Each number is 500 + 50 x the weight over its row's rms, rounded and kept within 0 to 999. Layers, rows and columns count from 0. Numbers have three digits each. The size before them is the row's rms in percent of the matrix's.

# layer 7 attention query, 192x192, rms 0.0716, rows 0-67, columns 0-95
083:483449523526496505366527540465445500474428484427502482524445561578473497445519534546551536507414463529528473535462477512475406478552515531526367579559493471522493533570505570568434435342501499477490562487522466540510511548469559404610486532449456550456573467443534378542518492548420467507
079:591498523480493507378486595452415479515486472472541574550476568613555498476451473472567470469456561572469528534536560469406461451473494518472463597552529403439496414543506577507398477453476509497535552543473509512465455543534499436520473501466464485427485564423501427456524440481388472390
064:446508507416562515467497540492509521452459542527516484587594478532471500405534498490487480417551495490486430560524588506549533456488558458509469500465517509466481459575568542562563497505481599523555544439444497508576541461445529378475419496543527440541467396441509404590505525472533554450
086:587521456471529502471409562504506447549567494532487448527521544536457457556447513506523499403526478567513424521497573460541558361478534473496495477446527584519589472520490554520511528486440557492551525414447559574508505528491547506480568528590454476452414475488415433578537431442527432478
074:517499505541460516490497569478510433571511490460501597495568531570435431544386527462405500552319520520456485554476617438495456482472466509505550515495470497515496458502469597533511434472513472495517499452538515579508524484506561447422551485574498457411497536512450467487554471485486506499
122:604546514506572499429470507526440481620512496552514556491497575598468467480476487542586477501468524560456452524476518453523448447438424530452379400490533541521521400471524547508527502496460557465546510491492568556453539581570565537522485547505511531477555487535351469481505476431434405509
088:550431405411474445545504534580451457499521523591550501504451508491455504493505531527589448444600407555537483543432577457493517468443537456519423433521505543596590471496492545448585563487441541521532492467503486508555540548530510615481535457512514464524509429541468531545534443419565484550
087:534468520501461519478500481532488488455522556410473526460485453439584456486565503475440526510521501438501551493528431532564474506546476537551533578582427431593383532503486468436507570441616387514443445598419521467468422377496520508563477585417554508560447556511523533465503521618429586523
126:467505511525579539479537496530526475506600547413530512594511416449466483575562482469468500509534424456453602551541445578540531461541503482584536517496508554544452617583514527461487569460518598493560415512483426516486487386449453432571453631524527525522438613498540521524408530516489560478
081:493450546424543567428489429513496499526405464464581526448531463440581582456476484470400553460600450511542491480593542481400433524472520518482510474524493494500549529494495583560441503615516555617498491530508458482470509518478549514541410517435457527506499469548407465529497480467540533450
082:550475522388569505475595459566498570513544508495520579550467485506537502452498462584582543532485452520487535500547499489466495496478485571462451504545499566553630498595504488582575481589438564514518483502509537491520472524592590544527433598503521592501514481483399539517499525439460464501
101:540470463461503539508576535540457460389538464469506538504405574577426474502527501559545559513533554460505523526466428509536503515539513533470501466404542479572438566481417439476506566402543436376604505505416575600483506514566571407453471535486533588509507455495488542513491473463555478577
146:551589581536499440495455531534403530542492469521512504485468555503553455450494517479584443520529621458541430499479560414506439511476479603475520480483521453559481431467493542527533449491497516411496494466537546488531526531576548476387599419510442405507492427521397423520551429454524423519
081:448447513426538474534523434552493558515530568509519450498654498427545541612565355503462477556510480493503461419547474523456501517558495494454454521475461523506517548524523455483463546517461587554516414468443508456544528430368483483514456551568489514512500494534502464553509510414526507567
136:369528480494477567632493506486538427446523522483547487452503434430481569611533445514434579449595407510526548478574460569529555508509474414542507482519383515509525577511505475477468545509505516592585462523479407546451484433471404526547468549466542562544473588500606527501450552547459533452
128:510535485474473464498506463544413512474459418546474391500461530564511530437556566542592406447498510456518424554516527466464484502455566526538524497493594434532381504443467514527498475450481503461566472476518573492509541568475534410471538421513466415536464453520423409559573458499621496523
064:487504509527479525588485463549539541551544472595492508472451482452508515580473485518535527492411451450559611471480497510575539546464466602516494434436432471488507575448525477413494539427511556550463398405486498616494424459544470585480615485460532443518469513447487525489517487561513516536
070:570609532532496494567519488552449475568519448534433515439460504438460436597537504519551616539517575485514621446529454505438457511510457565433494480439506444528427472494502499457494506431531465507564537450555507540465489477648549590486578527456488504509523519511442441488462428513556457461
087:653546511485526531475477555569431378589530481483487537517518612612443404550412502463533544484489476545456473539540564508468495439471430493462511528478512477528535404515542577552446486441489474534526547474510516587453477533566557535496566468457485529468537577467407453524562400454470477471
077:600530565472524476444485542497430472633517411457471556512484545556411437589428522428525535578374516519471509443499554382484474448454440540436480424489493495451542453516612529505481421502422472527528499468568525586504458561564549520406558471453504502487518514479399482506532438441482463520
079:442479519541530482496560505439521519445459411463435546501508498499550559486484518479483472577432521451475568447450493538485408594495456565447544539520494411447455502448478447496483466533597379483468463557579517475466431394565514469463437509424530512479543534492553553416443481588436564480
090:502533576556511542406547489453551482502467459426435493543532515513577510464468517427436508524386566504409518489506530533455428449461493542449497614475571470440393504504544499574456381470511556488480488550522522503467426446486492356497464544467535568542530578457541541415490537617442472457
087:587548548482470484470371615467448505524491455537466584519468514541467477534409548446509572464486554493538560499521581429479474526560548516486506388438511478539469487533570599450424511418535537466531499514556448580491466504466529530405583413521521427485415473409474470586516428518474522501
090:551529499493502481592487558568408515486506522577540468488442578501448491505494548452565517464559437515489522517506511494543551480544472453521407374484546509575572484492456581438555527469485527510533492479459518600500556544518484572567581524518540479545463373535459493618523447381567439497
088:497494458533556500593472414524439543472499540600516463490382471511371538564542492425553532480507472464462533549473511554562569483507511453500510419479489520538604512444472434508470538530467515573480551591419455501476439533496367606517533549458563487552454509445534548496474479542521492427
096:520519560577517507532489504434483464489475478546406486488499493499412462489354543408440515566390538493519509517408520439555376521505481577522554489506482436527493381509516461511564470429518485424465545471551570483556505543592537492427609494480550409468554512503516450473512550521474512408
098:520481475561505486523429467442604547497404499478507482526486481429482510507511560548369427465492458483555462549544518593479525467475566462525531555513537496494482505460476546478457505591499525549523484556561436549501507512363439472504446474512502450522359538470550510491467470535529482441
110:454446484455503457493456359577591596552544581511493489534566458468539485543487529439509505567500405495461525570519553486480459531503522478502481440532495499467647608558480413577440429559460567551481436477543477425510467557471459567575479617546515434456535579577512505491504502520469537461
150:431486466477540558514501470488590476542548527429524514446548449473514525569512465436424552499478408545502536483583453543520510462550501430444511552443418516428502586459535507477476472519521469592472484504424467509477478421396494523574415601523522570542484598500609508451420553522463511459
088:556532429528424452559498476493531512515582489478464432438474515527629561564423465567514490470578505553533518442505460489491513427499523410515406628509543514429484545454422560577633453477471445481399491533446442430463561486456542463451395555534517512465535508533453516519481501497539442576
099:495592485590477481467481452600505559429570514576478521534465419505473588467499573453452432431522528407509513614443549529402488443476520441595506462471556509492478502453483505491522461524499495484515559540587521480420539515453433406503587485551526397472439514498496496485455442560478539462
113:486453502492577480442500480582565450485525582426495516617498456506505520449528516504447454577449419431426512533433474548476560537529487464533488480517486496384516565460501461474503393510447522569474504567525508386450564517419440484616478469504521552443528575489592460440492542543512534462
068:544578498512483489585523490476418567517513568459567563537452527486562418602462492510391511482482482490518513549444637472468443497540412432517571555433433556481638394472468525502552510447456472501570604520501568492493575532483517506451460484504531464441521544526433499470516490491417552520
095:604533476541532414481493533522417483500513538498559483504470599542536439506431561492518468438555540544565430552527532488542472535533432405461605549514515469531505375581454571494483527439451472415563524546463480576447572592518571492503506426477517510450602542498389532437567411487475458494
095:432504547448543523483488504514510401486528544616523403494501454334506524465483464433515509530557421455575486509478585439459520457505521525553475422461440593536547483480486459553596498490556549501478551457480546498522502429534475589408569522541488517564485532480531450580434543446506542514
075:589501422554498476578482542508436398436569465479580409534562566549459457456510610484515400420511536464572517477498527525520516508507515412537624563478520520486418432522481513504537519493478358446556457431455503555469579607554551456438520411493467419470498416456413478466556475490505385440
086:481572507623548447411525472478482484451418512458505505518507555543578469488517526577538568479510566508476411528608438585491407409455383435489513559588556489516436472513529545542496474522597522510481498485508474564483511487485488435516520521541522620480545558459319502532469496498525562419
076:552473484496562492555436594497483429526478486572518493472549539513469488505468511507499402354512531573471458540364459549507536596415512508429489438441580554504599372498441482524567573512487479494575499398488479538466530524405524414548541497424548442511559404493475541454462471471541485554
087:544445423495457494434482582560448470529495489435524524590494435571521450496548476560462558528484569472539530456461574511533510519612467427518600496535549385494371552562507530478426471487499466449524526552478469554454460456466422459480490502417620472483496478456532506521536520503512521519
103:514439459516511477406615471494623532537535485399502518528440429492435494504523472453424525524469514516357553521475474543437562529455530536534468591583564496503491538507529548487470457545491538566528541568619450463484548466424521537581433549439419537456450525516569575471522597512492514492
114:473441432550462443453483422566464413466446504434577466519537411532505444495598598584516608439447515504489497498497470517479497536507492445594459529587499570469355606548569533478516402541608595565409447527465434512461445514516478543604409532441487557486573451547424504502542523506515517509
095:510529522525451480528439490553494490412522638447568567467558494457485459491591606581491550569523426472507518528589441522442537512503526445542470487549497535440521608487420454436483455523530436554466515540433493457551457464442477529538489539485511480566503416506538513468446498472444472502
094:551505525461507484500474615427474530585406509607504550391472599543508502539486491553475484484401436508582434567484535472402446446489419476455524458459555513516445441480487442546445479464514408479553510436500512484530487420550491415430531477537514512525388519538509510542506512520521474553
118:488536520381469569522602551480438482548569424559438415430594571464545563565433510525532488485461541439532472488428500422484433461454460563506496512451508488636511433550512534516556535456517544409582500492484568529483550500621503448436528459547443547545479586573454517536531522498552539476
154:454412529484472508529477459527474441447588495432537424465622479451535450564502564551415426501540464486520504547570507538547488503530485458631548537571483493448496497535508550498546514517553455487543515525483449537458531547501484449537415444533459467556513487552486489474518532521500489500
086:466371477494547499437547414606527508483524526437543520515562482464557479488529494474474422506507403437434621572589480600623488562474573520586560562578466570504513466483467542490531554454593495532473441476503404428538473508503565543565439612482469496464400484482541583462456521501509505543
197:536526556479493553522538546452454450503532439593444499438561583567580501565442501533529485494424567502541444497408559440467392493496476559441563550412534549557475405514526480501509504534445436414611500451457565592518500484595464445439610447564443510520472503558463499509581493465512558557
110:500616488474391463517505441529501554503351487465443518543470532458516533450556562487429538526446511490405473465441487480529510447538522485549455492417444516544562605540501454432606556454543467507507547454506567489493456510489403571592434621573449556422529464552467492560397442499478602497
101:571451501502496448520514586501442511498570471489491469471557568609436445497508532511494568444459581549512437542450497486507449490543504496486604505536563414463470471523409614507465491462446455459552521531479448552452555624529583449567506417402576483526535401472479588455541475535507438482
081:523512451506545425574495477375462511486528437461517505521520555522505512456490533460590549494475531516502485468550401574511448500373519552428576533550499384528459498499461486445477507532456457442454448513469415543482487483517538461587472494430533508499580480588432510425504478553540420507
092:576533477416419495466497490580401468554509475492514490557522528528486394506400571491501393444477565533524471461502602414536493471512542457476559527502541491513478452487427487443497498451432432353564588501443516620518535591563502502470537417512502438489594448506443490481570421510509395535
089:569526506523523538560523451430526515568536466518563511403433487501496589527461503400497436483427553515457438468423422523473457442448468515461484508418541470461544481419613467481450423635414504552524500498442514469458512527516452502523503573442516554485472576537555507345480449598504491486
088:492484556463544441500495544476555558407511496434439501521529538482563590516518519458471506431478577489454492469503412594515439533508427495402559501551460499478434491544498578532484510549487506512557501573536461494359486439403474492556510541444522592505514593430489575467480617548522516472
088:523445550513477522467504568462576563633475544519518514451451572509517488524464414535438553488468518486485435448463389479426513555510452508401481457431573468461532541452577496438490473544477503569583472573510507481458509452391398464530541574485473496551485636474567557454435490532444543523
082:417578550527508599566522379472578615381474467482447572395501418465509527477466529534501527590513466459475521473475428605400439483485428522454509455527452405484507515406469463407506412615480431561507555539494492493469470495524557510495489534508471538537470475557537453484480537547543603473
085:557528535510546503522597553527508396526457506544545454510488607480433488445411509518565411485467493521379507592379503473499451505461555578537536499513509542509585520463459565470578477466520529526512496487468457545576549527505588473501456481518534484509418475513497475506549477442594543564
101:492339453554537458514503434556468468473499485420541463591493405422496422455579494524463507459539513511538590528577521530478576518489514498494541560561464499450503611470446540474401543512532428492484455597579463485461453462404476485580444576440525393477433409430536558557519493496531528566
124:475472487552478552473513447487476579482475516508554564346447469539513488488568523526562556505572469435446546576543420514467507605428468490521548457623484552582555462463439432561500499529482408589556432516535476538551519488512511445592473420415562541442495499526430490500469533534445475510
099:432471425537494413519464419588524462558478517475541516532513464545590532494576601484505498462613505401445556506443490490462552490500528455571545418496586535495523528472565577476472522491521592556417485538533407518416478496367452512484478550501408478518511513479562530521502542498498585512
095:497476516505534543384521564444473540523416521516426519559474558526552498497437455577561397496474545503491516510524466506594524483556519551430543570474409555565525441501538422510478551548534400419589472547482567483458448473451424478500614515527499467480567541425513516476512528435522511554
133:576607470516571501509557554479561580556384554560470593454383559460463521475488473514476526501408516557454471525454472532476510468457535448418447447498581426520492467499468501503553483527542536523503544468603506454492496484472554561483528510513482517528505526493450494486411470453420536533
100:613531472517561407512472533411458527562476557589515588465459593570441472504414487528626575499411575511538425468527471516478465461460455547439504437438551519499490483498522429497507465506498508494455551451513528483546464447527560437428581463470519503443549535458419510495485429483466436481
092:586518463454646507408523474436467507530528550555466355435490501470517604491409437478487451491528437510563386514417425474462504486442528586450464572466533457487536419526503468503482512596515496505480463538439533472449512470493502552494478504485568522470604468484521507515485577513556463602
119:437368448494479508429480493530458406492551523452495530542575396546491457486562503552425502521497453447509591498587488513527508512550481545611523532569496592474512554542573505523464527518570561454553466524579429478519492528474502461569402471446538493546541505443469577484521565494516471467
088:433582478504493439665494478473484507489433466518543409501533465500508517477481529531480518550542427470555434463474490490465514462467499536465581562542414509432584457480578480503590588548494456507465419526524504489508535457470552546442470395559519473499469478491536584410456485467487518551
077:549520468503467616535598482465508514455493477508515510494371496434529542436482471494479539518494538482528552409580419574473481504532539463545537542459490453469404498493443468489584414544527427467462418431496597498543405474526534445498484551494493568517476552495545575456450522445519560541
095:561483522525514518481522479617428409522501510577449488476456526472444511455466594463530441479416500578522439492466520497538582472395425484425552486434550502464473411461526479460497429462441464401485528490437428537455522502571510551472638473499485536529527485523483423495539414505518429507
083:494512458427554433488403496544398512597518504505465579545645465437397420521519505521646509476474462468489418550412491542477541614457563523526477382590381516556484498518548491517554536504513597456569553520521413491555579537519509570483599422459393453488449469555502437586554522475469508513